config.yaml
norm_place: "pre"
init_std_o: 0.00922
max_seq_len: 256
max_steps: 16785
Each number is 128 + 24 x the weight over the matrix's rms, rounded and kept within 0 to 255. Layers, rows and columns count from 0. Numbers have three digits each.

# layer 5 MLP up, 256x64, rms 0.308, rows 129-178, columns 0-63
170140153088136083131136162159144102129139136141119165129137145137114156122123142182142165110102100096111082160120146133106079065093099154122165109129111141127073138124098092126134120178118166
140111105094100114121137090156092090172117125146156113173106132137102129130144118124127135137115115156147120135147122097134143146134158118163133131136146146137117136083137148100144156146077134
128120135115077102151126128115152086119147120123159123139090150123134084088136189141142142107117128181114100169132154118111146124136154133104159130139098151135114125058129125132149139136119113
085157139105138139096135122179105130120158121174143118144146137139107137133135090117122126106159124148122116121138137133128071093146156158096097149154152124116139121109127174125102098095146127
144135171105113149187127111161096118140152153157131083065143101137113108107146136176135098134130082152101106179123116090133141120156147128109122098079086130078088127124161166169160147126134133
145146154119145113145096142112116122124123103137155107104124128134127137116136164090117120069136112144121129103108111109139119178138152096174134176101154133153105102167139083169134149156120090
151167161102123120054153157145149135153111113124147116127107127119130140146166149123097114156145121125153136101131104072129125170130100112126119155092126101177119160139142138141111084114123106
147137145136113128169117176090163154154143107146139120154157146109136142143136117089161077117134109099064103110168123147064075131117112106139122113135139123152127117154130079105165104157143145
123147131125106123132136091128123119129105134147143115138133132131123125158128112119105099141133125111115142156131121125124118127153141118111126134154132136133134150134127140099102130140139130
134172131127178100136104135115145113138135166142152154083126134146113169101143146113120107119154114157120105089138096093131140116145133104158114152130126150118158148125087104129127100131124136
128122138135135127087120109182116100145079193190130080120101131093108161172118118103138116155112129124138142089114110148136135163127179138141089151101114126118155146120140134104098083166140119
135186142082151117110123131160151123112138119130165149113116113139143110089079092170108135161140130175129119159104090084094154115153127147116124139136163125123128153098136117099101074102175133
168151131114125116138136097137126082126138132169091143136145160141089141137135143118109170107121119107109116103138136112089127091140119101161160143164136122158138105120110079123096132146156138
141128162131117129129127134127121116148128115101113111148114073128137111102128138099140156138136099153137158097120153129113137122132149141110123118157145110122129121135158152123135128133134112
173147111142147145117140135108089114126160150121151161139164104118128136139117118150169123179092109169130116110166134111098096103110136136159163111112103039117148078098097113139131150119165082
140105144123138159124124133122120139132120128132113120112157101104116147155145139118113136139137086132142119182137097136137121123123148147115133112130101115122171120117124156118136137114111109
108143127146093160139124107155096155117158125159137132122105131127145116111147152132145169126090117125112057138128115138128151138153161184176169157058126123108176111075106098098160106075136076
142115128123192141112129121149167118168099159108129083149112138137130125087122114105175128142113107097082133141070108131165092082142142140109174150129139100142177068114122156158135133111143119
153118136114109122138129081141114103136118119139107094153104109165083073113135125146128110148187127166144109152100149166143123143130118121142108124112140135119145128159129153115148118085126180
149118129146127145119167157113083126128134142113161182107076126165175103132137108094140150113118127118120144174066161129099082161156085172153109097135134125166161094094113098143115148099146092
110147124137150125115153117139128120119128164120116118109126114147165166141109113110122145114120127128157136155120123099118128124141146125116113107102132142160129137127127122118160112103093150
124118147131139100150115095104123138136137153119081112132154115118100120132101106106128114108142108156140134083116080150207141151103120106184169107151149142114153148152117152115147133144088134
116155126049136095162137065104131128142130161132112085129172138125107132134119100139131132147157128151129159167145132124152097151099130095157112140173101146105169174098141116122120127080125130
083147136106123172103146132135147143150152126162111114148125153099130177128155100134169116154151154171128131142090070138172096119124112079085115163128117106108140127072137121136117137121144120
135104134173113108067141108121137111111083160181093083162175177128109160141111118086154173091147154154143144151101127142122126121079136130121132115143103191093143152080140122076088136120148133
177138126141168149134152118154117112131079136138121122100112083140135135118145108091088122106142134125142100159100148109050140191162113146118134120096096160168144092132092118145144106116135163
139129145131159146128103136115148139156136118154112147107092126126127104142157107127124122177093129134088117185130110191134116092099091145116127112172104112095116152159124122183076124140108122
169128146127142104149060132121097103157107152167116135104109170116113100102143127136088117128093097115095113143152102106127132140169124099109169147101139132149146154097140103142115139189113153
083138127168120145128122126158148112137137163129139121110134115133131119128133105135108158128125106145135115134143146113117125113083104144181156149100143140096119133146133121136130106100145114
111124157133137170109120119159116137144108136153107110144057157116123154104146151107147091155115121131117086106180136138164156092116151134120113152098123123137154113114141124133101108162150122
125171134126121136107133100129171094123128122124183159136109124151176166138159104139101123096123136126139109152173076121118116114133112101114132110119131142135133121097103143157144131125133108
168119145122134116083150103119107144184098156113138083106123161121103142157169122104114070112113149132147081126127161149167151140124142145106124158130076135131178137085110156115149114130130121
100170178123157122164111102125136142155134140089083122106133213095121107101107140112133113113115135107123091124126148144134122118171157086123156120138115151170129113146154106131113100113148107
116124173148130151126169148151116120140087123124143125147127186088153111091119150130097121119153085113088113097125133154117136121114159135112151133087172134141122095130171122128125100160136116
168164116169102118135143119164148132118078150116148134125165107134096164091115131131104130127117134127119104124097120129145150171132121127107149145111115133096138120149090144123109149150123107
112140117132097119133111144154115153104106188133137127077128095149096114112157150125146113141111176128146097152124121085144120132125129114173122109110132113131146125131094126156141121143137141
158164166103095124088121155122143133118134163131126136116151138140117130099107108159136175111112108111121148122132117138088155114126153128152069116157139107147114143117122120097143140113149113
118196140132101097109145183124113112129165064088130155138123137109145103114146128140169148159100136138108138143095151114140109110122150110146145119113088149177152100124091135124140115130094116
147113159113098103128094162123119040121151099127127111134137136107158127106142078147116165130106127172113124160127169092122098148145172142109085104101100159128131125145150143134156103162132176
141148148185134118111120098118142123132113108133141112129095107133098137162128162104147085113123169177179129105121131137157075131121173122101098136101167123115086183145150146096112093117152124
115096135114096197117146109127144163115134111133111119145141147105117136122147095109128114137170099150130116132127146146150096155121123125147115134124097138158142099122116149123110122097155116
135110147102119077111164159131115091129070124176121156135109130164117107124090091171142135137177107118100123153128106147107130153117169123149158086111121136152158108177128155174125097126084111
126119146123120085123142112147163113187091163136133105138085165124166180109131135131138131079062122102148112195106117098156111105121120142113124116102154102128170145116133128124130145144077168
111159120115118099112167150155115145142140140107125160127112111119113085121129160141187099108134146090114149133138127093155161135096173150148118138127102103176133111143109113110118104116126151
158088151107111101166175155165142130086135144130189118098148115105126097125134093104076145139169106127095089165111127132148124123115151181123138141111123142112113128116110171146111086118146119
139129150119140150112119156129149164140112115144133111124103092158129115118107146103137126114137136164121122159114137149112131136143087135114105082109133141134095116153158103178143150114137142
103122164130137143102128127138109121149097184106097128118144103127156126145150150117099120115116122097153098100101162147130086132116139118100128129143133143142125115133124160137131145153136133
132143137141121131106158102113143172135090115092147126157156148112122120124099114118101111137112111117092111119131115162106137131113111132120170160135117161139110149100153121124098099145170179
089100153109130130068142131133139124081148122166141125095155152160148108125127157153121126132104113154059153130134102143179099123114174122132136122149093165106167144149134102128120143141099118
159112152161180116137168114125117123165150124097088093111134099123156124111138175096116130102093140122122134127145134170118095119093185129104122129138108095154167128121140128153119109138096098
# layer 5 MLP down (transposed), 256x64, rms 0.0663, rows 129-178, columns 0-63
125150112103129146186122131130153098082147119115139105120117149112156157146182142103104097153136111151099152137130185144128100100141148139089096118127132141137157126078133127101140115099115154
104103135121127170135109124144183108144120144152111148094137133124117107115136133109118121099145130158121156072131139086132109139184089163147123135135125180154085120097179127149127126115067115
112114049112164168107116179067126098130116144133168119140138160098135141167122089088131103154122145150118172154114153141133137136124092149123144168058116148153108089117164139101144088104157157
125133111118106091132144086102143130137101133138107123187092121139125151161117125139123094130146114159134139130131109154161129141128104120121145141102118157150147089130117121130120161092160151
112144168139088082146151189146129091096149158167132117132139128113144147113145137139118149103109123112086140121107098133120158128092128148122116080126149121102121155121124120150160140145108153
174119121077144136097157114173086112116117121096131131144129129108131099119108145138095165139130167100161164133160130092209127154145050133120129128123118096150089115163140104136145148116106116
108161117113105145153112109186081121113138118112126098108129134137145104157134127126112124147119130132138095179141134121105117120131123129120126112107097141154163154114116126145145128136125138
126112143134108146125131112128103072124107124097152147128140135127086162063118120149140118153127082112084118152182141129113153146100121182132192136119142132180125131123087126145184101134148131
120128143129116133121128121135139118110144124126130130137124118133143112124135117142133112135132119128120149119113130135124137132138127130139143128121125125139094136135130102118131124137123109
126098118132133127142078080091179161110161106139138153137082121186164139122123107100152148107146102123133193116112110122161156149121147082126128142158110089140082164061137119129125163107136155
148116090124111132140156141195139095137084192137113147137105115151086128148113115124147104135101194092167114104102151129147188138133159106099123135125148088156149155113081150085083115137145083
115123151066126066141182158092146164139111138114124134146142102118117146117134125128125080148096180116122150139156098111133157116137080091143104155153119135143122138138141113129146152126151097
092149109115126125129149160077179143098147145100100126133104128118174146110132171137151117119107148132117148127106166093128121150117146129120133119112099139130119143117155133145126091106124163
136112131121137130115099098145179169112125122131129100102116148134113117146095124144175117119199130118093114126122105171144155162168132079091098131149143099142114105111113122165084141113134125
103145120095113159130146100127142090124156141078115119092118098132099180125135133116093113119110083130104166087104148094162134105184197162159103151085149149091149185162147107105140127159150146
116136157125131139139083087145132129095107116112162124119113185121128130116114143109143124129149129113112094104115127140147120093168135136088143134161134131155116150101168179148125120111146112
098105145123129100114135127120122103091090159139139117124060140167131100142064134101114141079103192099114116149098155147191199128102164138149136169116169117146098081134127150161151131123109153
147139147124151104137141128103174127142151124143118084120145071113075169147150135133108098117142104154126126072091154124123127110134112140137103150122161109099127167156142140131146135098097146
097119115161164139136109139127067139127160160148104134116127148127118113147103102120183125095139143153118143117124153108133171121109137139144153120157150096108139103132139130124136098070123111
148111128143126173105132102162100106105135137169144125078109081151145124158165145116148141126099151168098126123115093171107117145098113102150110155126077122162108120098078143169147125093162139
118140130115115144139110122127138116105147116127145127102137121142113117132126122149138127124129108111113137136145130135121140131154118141133117134139135110152115118151117105118122130102131109
101109101082166138135118139097105111165109102155081127155154125160143120153127112115145140109140156146113165142128140102120093127121158120108193158117145162138116121128147101109118093131084127
118123112100114107092095143113142153115137142156114166127114138155058159072168093101158120098096130127124178094130130137144134134153167106128103122152145101142129128165159153135105129135141140
147134123115076200114141127145115119115136137138117085124142113122108115149116137166095122118193140114099149110112123126166143110111125132103157154121072146123157121111092167155127167146104111
180162139143117096128098120125117101094099092128135146132147135135124117135130124125114145092155089139122129136112136113081148111091096173152171102158121102146144151136130106136161167100153129
162124108112142121118160090150116184180087139153147155150143128147142131126120115132103126083104090125122153118143114130124109071136141109131148124120118146107124096123160122154076163127141131
142109130134110077143130111149167138109125079158150124146130137094098125117161126136142133167110174144107142147101167148154106142121162137098127117125116062111129112140130115132098145137129139
133139086138153076104106086140124142111132144135145194144142153120117128147168126120103128116121088126118151092160150101122162163159141121146125167138104129103098170090124150152106139085090134
149107075115152100097143134106137137088150116129149161099116100161161165119098110142090130096145119154150152159112132145132121127141168132118131125117122125133142100125117153172126110166127123
137134166149170139124133091150134125139149119125164120108122119111135131122143124121132135102133124084140165124151078104131112111154085110128138146143110125134105132134122147124102185089141146
090120124104099159109119141099158178100127121116168128124149133130178137093138119106130160136147170064112101111130153124106139145146112082121107116128161138117160152136136130158111074119141135
083127102115131161118128092145087108145129124104136123153124137099112122124104128145150110123134140111119150127118123152142144151116125126139103152157159150143114171124142148138114132117117122
130188113122155158154086125163106125120129161147154116117123141113134162152130148114110112114129123081109115143092130082098187117114156109117158104114115135113109122070148105140123152160124148
182147129097127110119132151128135102153124110119119136131137108099124102098149113116117163160137145119121130172124132104148167106170136083091122160131090089124188113152084149094150181139104138
125161070148116169139158122147160119149157108107158114110134115137181095145159167118083096157159128098085118118077125171052127086145078153145115141120114147137122144138110140130131133131147133
128106100145125146134146125122140123121123100127146115170111140127156148115091124122142088077142161121128094137121138144085176142140124134102102151118142135130138112087130131099158184156140156
136079142147176107149104123122096117122147144130139125086104130126134148128089140178097072132139170109155116099088129132167131128141092141114092098123114161123106160185190157157082116148101141
120093116122161085185113169114174059131119173116105115170140146151096098149147103100132118150160109103130099163153133105140168096153142117123131178142121149107125104121147123133147165101128070
120076097138131120115118116123127096146105146142122177109117156146134086148142125155149118138220143152100091110080130141096146122128141139125148162167140129110133132113118151125107132134125116
117151125141115112113136124120064162082162099122103108159088158113139174112099101136152125129154121145131121101180132109137152111114116151113164147089129114133134134113131136118129133162154132
137138151140137082130109108168133124106114123129142154120113114131135145121127155132161159140149113117108116158157143106130128099132142111117117123158140121112115089090139128101137152099119149
128129072131150090147165101117126129159066109144100093151110122207127138151115106114213107145136154153157146133172086085101123120155107106137151081119149187167126101122181141143116093162100123
132113150108102134152109135118096095145129120187103081105153139171136129150139135145126125152138159101088082116098151182123111115113136153094094154148148139148178092162159093105127079097159159
150100105139130123142165132140108094168124106134141100153136082116153140136161136145090132159163128132111151118158112141085144110130114115117132078124142102115129110139145127112142136148136140
120114111070160127132061151092138107107142150207113101129125124115121144141103108104097130118179108095126149134119124127089155165188119093158135138115152133134171112140144177109142137122104150
121131141134151106140138144142169084096098131146147110152119169096136146129167133112125149133144137165133150110118110098112129136109166150103145116145149106158106106126127100095096136108093095
167129142156126121087117103127172162135157108155146111112099134115126126150107137130179146108114132124114096143072088180141109177106153096096174087081100106131118130107143187172116152147099138
130129129133106137125097139137131116136105126125150122099127106129105107120141140121161129160136150126155162160171116117139126130113134118129103106149106117146099112148142151109138109146099143
115123146128128114120125107106123140132145115146126104133134129143138113131144157147132123148095128134097153124123109124141165141118128109134135126143114110147126143128132125122128127139139110
080089140146164125130134154127101139112087109171143105126057116142145157115112173128130110133123117137116136145116133114124179133171112108138109079120106121129148156120129165122166127090115132